Each number is 500 + 25 x the weight over its row's rms, rounded and kept within 0 to 999. Layers, rows and columns count from 0. Numbers have three digits each. The size before them is the row's rms in percent of the matrix's.

# layer 4 attention value, 512x320, rms 0.0485, rows 43-142, columns 192-255
098:510472511483512515493530500463488482579484495495504499506537514535509515525497477474504531510522472510496522489504485479533488524479491473485521473527483521494509509476501480501516500486539500
098:452516500481518491483503477497513503489483489474503535504494570444489527527525524469491518501478480505504495490544517469524520499469480513460505509496498512558529515503479504524513530531515497
095:512514473510493467512526514488469490532476497467503531555500522506507483505514482491463486498483509526477495522520542482506512518524521510527471531490483486481527494489513523551507486539539474
095:480536512513546531528468492503482508508499470480531513442498486430468541520469514473477514475505452522457463531471472448491459522510520541462450495529493530498501519453525497486495464499493488
093:506537493491487510509487500536508486505497513500487516473497486500520465501534519502495455494531450512500519524458534509487522486475518501506474529511452486451519516516497472489454508492535510
100:501474494449531499495519468499477535560503541494538480521479476504479520495524481487520497492499475520504507512468517477482518500486513488521491492481475478488533480470486512481502535507535534
103:520480504532463520485510531531503521496476549467457468475491516537499494522522443512527471509500503525457487545494483510529499546492487491470481515481485468527512492512497481503498498524490539
093:453527466545484508521468502512491500499508459489505486516488500531499521486494475525487556484467525502538488508484493489509532491499549523468467523544524509526467495479502483496484496540479511
095:512514550498490558478512536451517526477497458460542482483529527464469515468488509534507464484528460452504463507498497500498504515519496561534497510504524494520486529467478521526488488446522563
100:493488501476521487462498490469516498521515456493525516523490509485476470528488511526487503514540473481516515502507529571490507533497500480502474541514508491506496479488501539459488483466509538
101:473544565510480485492506468467462513520470521483461466483514471483479453467524513504535450538487528464458535476483490493495517492523536493484479464483509514470481487496480508474527541477509513
100:464532524532475486489460479495488493480504508513499508457499502471544524480524522516494461500521523522474512509493526507486485506513475511543507507518490487534500504511503509533486510484516539
099:507492496500479497504504482475479481463497472491559526529488455468511507483556465499514505486486549482511513482534461495538496461488446472478529524502482527445519478487504465537485495545481508
097:512522517487459457460456478479470483492535506510491452497495511550459491519456502523487508465513504508498502508523479482480544434474514495507461517488497476498513523511522499522521494513515446
098:471533497503497499461481462487507492482538484503491516493509508488465458497483520526485476497506459480519489535472541533506451428507490514542493522507528522475513492473482496491503508443520528
101:542546512467485478506519497474480499484532491533464522525520516478471448523512519473467455482535473518503468488520511483455492519509484513537469510514502502528512515506495484520466453518565475
095:466510507489525482520494494544478539505496423497535473456511522493479487496480523535511515493489480488500491515516471505515495472513547531512507481519532476488491522466516466484500515512522555
102:514524505500537557477522531549510516458508511532475522495455495528471499495527537488518486520494511501475483516474520494466471505480535508454455468477494475535476481488510466520494517484509552
102:479501478538534511470482534455517518535509502480472466498500518475448480523547513528499475528519509502466531530489497483480488526482553529482510468503472496458482518519521536465503499469534537
100:536516482500459504527512506512498477488528546504558472518472504506535512470481497458484524472523555487454493485513510462518535515542507527479470486511517464486463513485476496527536471501488492
097:470492484469523504503486490482470490538543508538502487537465491473450461473514524486485493455505497489507510516470512513500515518475525475500497487513523501523496470503472510456524491523481568
105:531486507527485502475524497503497492511525487479501515481488512525515523485530481502481445516474495510490485504462459467522460485522507446464467520506507500487478518490467550499516511491492486
100:499494485492507472525489501515519529478464519450489545539490466494476501516525502505522461501551568495510565507519536483443506528486491516527475486476459497505511518484516478533432452477501499
107:485504488489463497491498495490508512503490471515495476483472515472500537504505530463470528469510473473531473486503490499492520502516500481554507538486491505464519498472477495529524483486534498
100:487508486471468505519482524497478489470503488447531493478524461534475488498532473486508465533504500464488495493523509480454466522525492553508529501488488496493535480499500467480518469502495473
103:459500499494506466475454510559522508490543491503493539500514488522533548522488533492505493467492494510498479479510491533488523489538497513557494540474497519513556520490531531530539475501527540
103:510450439531529475490478515518513518468512488490496513507488545501465434503491510525481455505477489485474474524535486509459496506484491491466466497474547491527504514461527520478488497535484489
099:509532498523505475518466534536486507482541514518493469502478516459525501513487530473507481500530504514505490507490528481499526509547530495511491556477487508496509495491522522513506531471521518
095:535491504521467531529455504471472462497484493499520480490497472463487494475508494523513501513522550477551516487524497509525495466517482527439509502505474518487548520512494499504502469495502528
106:464465485487535530513514457536471505486497475486510506482513473471475446528477441502485452517463525466477522537475484489480484458501514541518516522517524485466475493458469469468479507499504510
105:508429470492529513493495488501522511459498532506535509538514475520506498515538517539509527515547546502522475487498517481488491527494514483515489515515467498536473505521484492470531494464475477
106:470541568476474534478484477464470511551519503502492505501532506454546517530490477492460457495484493512499475448473489476515477465507461495463506525501527496504500513513488516505461502504499575
099:518455498468506523501521471505515500530491467497487527483499458512485449464498510502534505491494530499473469483512495495506489508477527566519500523468513508536504478477508514540522496522452506
099:470538518478461480476485484489505520492505522467504489509478467472487513508482541482511491500502468487469476497526480505503535535538502468478488511482465531417515477499467459510484491466484500
101:500568468542500458494547542498505508536541494496480473481501509498521499506437511456488487483481489522447512483476525502490467489480489458513475488480497493481495486485540471501559475501512491
105:490461455503512477476503498505508468513456479490518536507515516530478494460458479511512501502462539501447449455489506516481498536486526516487533465495530505523509489527503515489466510541487490
101:509548555496531487501532492466495532511493536476510478501499508475498552512461467497489495496497575532548467497506463495507504486482502509499488572511480523486469531516482472544530520501508508
101:518526500501498483551485530491521518547548509486512463548474483538520486522508501481498499517491506492506524515533532465502467533531488560485513534477438497467517508477537516486506451524489493
108:475532485480472539513488476507488507471524518538538496481498475487487545514542488494468512464530520479505471524523532465519505513510484483504468516504472514469482505492496493503503455464489470
105:476491532491541534535520516457488469515478485480477553482515536469491545498503501520523478512530496536514510519501492482534504509506455472478516453504567510471499494545511477495527554514509498
101:509445491503543486502498489554501482457515536516493507532492507542503470484487516537522499535514519506520459539489477489484478445459454516504513500500481473534442489541513546529489557482511495
107:498521509515545499544497530453484509518523484537515498495519533480526511524514493494445540519464479456510496489496476486498488582512480500507473508510526480524483507474518511487513505467473498
105:512562489461491488527514509487512494517499475487541490471528533513487569483539500486473512510519529479512466482501522534480523513560521501524475502531473551509509503503475486495499462513532524
109:483557535500513516473531456512477536495489478488479525474498552501521512515487490514476508456490455509487461506511508516486483489501519469483508505503516526432529497525507482496485510494546550
098:530489459546487466506540490551479496496529536521457530534513536570485491474464479477497469527458474505521509460518471511521480472486480466469448476507543463547443515485507513451502532502507474
109:503456484491535492466474481468527467489495519486514516516491467502503540516521489492493504502542512514511490531534497519556501510496484492513519533530443480555486499496523473486499527522498510
108:504472481485512498463477501530518486478485447496511489506495527508520508474512510491497489469473471507500482460533479497496499499497538516555501516505481456475503485481496544514506524516534493
103:505548471471526454507526504530520506543491482473487505481480546518497530473504511508494484484541473491511536506476527487529490479481466465489462507514516503484477493511519488480472517457497498
112:475448465525491486490448469514493479441454516498538511483494493510472505477514515521504509519496577482502486500505472493474488494472531526477503500514479478505500487485481487499512476502472500
111:513514520522495485542545476479516523524540486519502472500506490511493469520495503478523492520485575492494488481500478501506492479447512480490513526488449505545487489495479488477503518430523512
104:510486487488502524475508477481514522456482485551525477488485470527483545493504486527511484479539505509474509537488513521490525511461464512505540496521480514482486516505505461507506482525526522
102:533480484537479525486506470497501503521503484468498528478512508532488496494489470527531512521485510527514534523458491480519525491480493470553464522481500500524456503551480466475539533510535541
114:490482545485529519529509489513483503472468557476538515492515507460489460535477486510489522491560506506533508527510511495523533464465498538469504495493488498547459486530487508530524503515477534
106:503493510521469511485467549460521494497470511523525516493489542456490537527535493538524516519512506498492493507484530526529540460473518507520537457518560516435478501539468495526493497467529496
105:501532518466477487476534509479518498481533473507498516529508527466518515470548515475515503487532470496527506523488517509524468503519507420548497490508485526482477490486497524507474519456534476
103:478517529479480518506502531521499483488580532531511536480497550532517548512519498522487488515522454455519551537517517489515532491509506456556514485499464487456516490534511515515482529469468494
101:496518524478485466473506470515528526500500509490524529521530508457494490479469479481489555507451470519445486471490496460500527531488542494471510495513481457496495516499463482472488545538557488
103:517487501486531516501505494473488524494462495542485444517511514472521469520473550516507561535536544492487467527500534505485547473464507528517495534513505485518463495514510516510503537476498469
100:470502513518515490475484521516525515498491452480497476501543498493502504510511496519481540478447478534503481509451497477492521503509508532469541499496526470465500487519521498548494516481526491
101:506455498536508495494521516566524486496524464488526537498473500549454471491480515551502492530493481491436557509474496486479469492487495514540542472455502507539507489478521472477538524465477453
108:532503531539510498485500479513496482536491527520490473503503506474545482506475530467518458497466552480517496475524525493476496507526500532457462512476465489541465483469496454477478495500491526
102:499542471453485531486503515492529503488469513483524472525523505519507445495511543527520503493513520521501482538510538521462543492450506499480513473495501472473472490508504460513475524478499505
104:499509517522459462488489499541477500528516490541471475506499517528497505513505511523528463492515467481524485506517481512505469460507494447484504512512524481495513497499512521503523525503487493
105:534531531495479484484506509456488527494488464506512518499482498505525519516451523467509509467484524468500503484492486530467489508494456504466494525512517503557513500474522538517488488553540547
108:480462475538501497485501460574473503507518476476521539489491474527475426509501500510506483498454450528494490498483460510482492474507484482504496461486531486503500502505521525468501564488498478
108:512409481545498510501467535560505511509518519526487543494503495503517501531497479523506493494495540532471496537533482500533554511478516525477500483501522472515513482529488544488483532529476479
104:548489515513510520507504540489474483482498559490450478494489529520495504487519481454499507528513520498516501471508513485540458475484489505441511462516527493563493524549508536565492501503449521
108:472471546542541552504494474513526524548494471469525479502486492468497468499504454501497514475505478511527487532503508517505474499552450499486493475466552521477508521463480462493484496483501475
102:487482498465496501508528500538525513482536470476471469543506467486474522467485499512481508478505518488500502527505483499514515514505539530494528486498491471461523487487518480476494501493491438
114:475502490543528511511494489464517524532537473495488492488481505510527487516436469484472457492458506517475462471489509525513507496503511491526520484491501491486503493471491508541553508558506513
097:517515523486470470482503474490494518480540453508501486521495502470477499515486527492489493476503513474497522480493476472509502496514497495484488558485438500509495501472502476497541519506497525
100:480477481462483468521517501510484512508492496458480506465491571513508549519468487534518496478528533483503463485502489511476534478523494529491490523508463511502473492487504572545535487530517514
100:507451487455532499486487506442513508514481510556484450543465514520486505472511529491526490495520522465509456494534470502522509514481462547489515508513507475481459464526519521440505473507453462
110:516461523461512504486510492484526508485460480488521529544490479450491525522524509482496495501548482454486472513515521527514505516524500523479473546503525515531495487486473515468516459488499504
104:454492528482464523493519467453460511472479486481481472515519529469528512510505447519498501488506511525469491523484496491492504512461483490532524546490505487540498486477496481481497554489549507
104:517509482501519530496504506513506463500479508492521543481484467536525429459501484543535503505479487536465514545496500518479510516462545513504481478475513493544445482498518471495516483515488451
105:522492518528482509487487508506524483510485467526561555482507528496464472483497501487517494538521466507479534524497524505476487499499491500563509480504483512539483500479514505503502492479468524
107:506457530482536508543539522473501519512527493467513508473497532499516503524483522446487502516528534522498521473504546492500505508510509524452461511527554518454467474502487515476471521529506490
099:518525434494477513501476500487507504502492482519505546500489458513457451488453503532534482536483476513489476485538464472513515540510525501500547495485450471482493488501516513490516498530480512
109:501549513441488494494488512503506531508500462452474519495518541504487507482489474521503521479477473457494522458495525553486518507510542499520491540525488489497523505500493507508482509545530514
111:485509521524491509504518492495479500528467471527522497490498422493495453518494486471511495499517501488505486491544502535510514506503506519464531485479564515545474518516460516531526453548508533
103:494511535486483476522509483442497536541465487547516505551487503492470464510479502469489542491507492512473480492497524540484533486524496462495496477466536469475527485507484527517475519495532533
101:499439498493523536466496512465517478476534477460535507498477500494490521513489505519511468467485536488478466532490513478512551466477495489518490563515498496547469491481506541469477522523539520
103:519479518522521506527513506531528477510452517499489520477481482548519486462490487483492498505512506488506487514524544512468485488478532564464501477480550511550486501501477535531532494526474519
103:511517488528462454546488490493473517524475499496517534468539493506477500522464498457490479481455473536508487488487455473496530490479466516488486501492566498477539515478499502551501498536514519
104:460507513506461520495500483456469500545529464508494462523513482529486535468508465477492499502466515507503493491519529477517502485488524491435504478491482497496532484533515520467529514485500499
102:485498519470527490522550467516492539552535494503470502507516499555492530499517518471521487525499503502518482465503464513513466523506496482459527504541462479464465521522512493461516495495482460
099:479502492513495511502493507479480487484489537506510501528476472480480497481515495529504525503525487509487536536520497487508527485502525525494533545499490497526517491521482512517488486487477537
097:450496489454552497459494508481505505505507503464478522493510479526504515481520536492508505468499452477471547505514495504503470487502506531496520502502470487499480460477488494470482526507498448
099:516499504486463459463514498496491496514520488560502484495526488465477537530481516522457473519516555543511458498483490499539493448534540515541481528478511456468494508503491535530453496521467518
099:482472527532509456505500540522473482472528513487483455477482521533513504466495518543521467526537472500557458521510546519526474524515466470498476474518528499536499493502532532531503505489542524
096:462547531482513518484455480489488516503514466509508486450494494548499513480534482515479483516504495504562485513459509512511513529489480496522460476498486507476499512495489511539538498516483524
095:486460512448529501476455524513496550522534490467493513467486474501488492525493503520506476534486529469494496511552501520474504491505492539488474490489509512554539475486511503463507507548535530
100:538457502486479487471531488550506497501501503484476543494517538482486531478498493548521506521518474547525541536495520498493540496472505492461482498482442513541453512521474523461504519503491497
097:517506528509505510470529485476487504455494481475459519518517487519506497494508525509487508510487467468507519456497494524445488487531500467524485475532463493545524512485505458474477485489521486
099:496503528498519542465505488535502543506488519551547507533493484502509514511506456469497499496499503528490540505491477477496534558483523481495526482512474508533507507497461460514533508561492490
094:507557492472559470517523497524490546482523497512523524545470480506509500510499494520514496497477443453491486475528472481446494553517508486522473499521480493505483460494515511474511494491504496
098:496467478503491491486490468518508500529478499492451543456516519502456498506511512547480472497473488545502476544483480512524520490520488497541499539502543516547525496501520520514473513490519499
097:515500479502506522495537474567513503551528492456515506478499485551463484465539503509523559536495487468522541496491492546479499493528497456557500488479517516535478489474476451509501488512487464
100:527496475469536498516460513493495524536519482444523459529495541541513514524516506504473530534469491500485482472509491496490467529519458534501520433525525489515545503500527513526478503536497499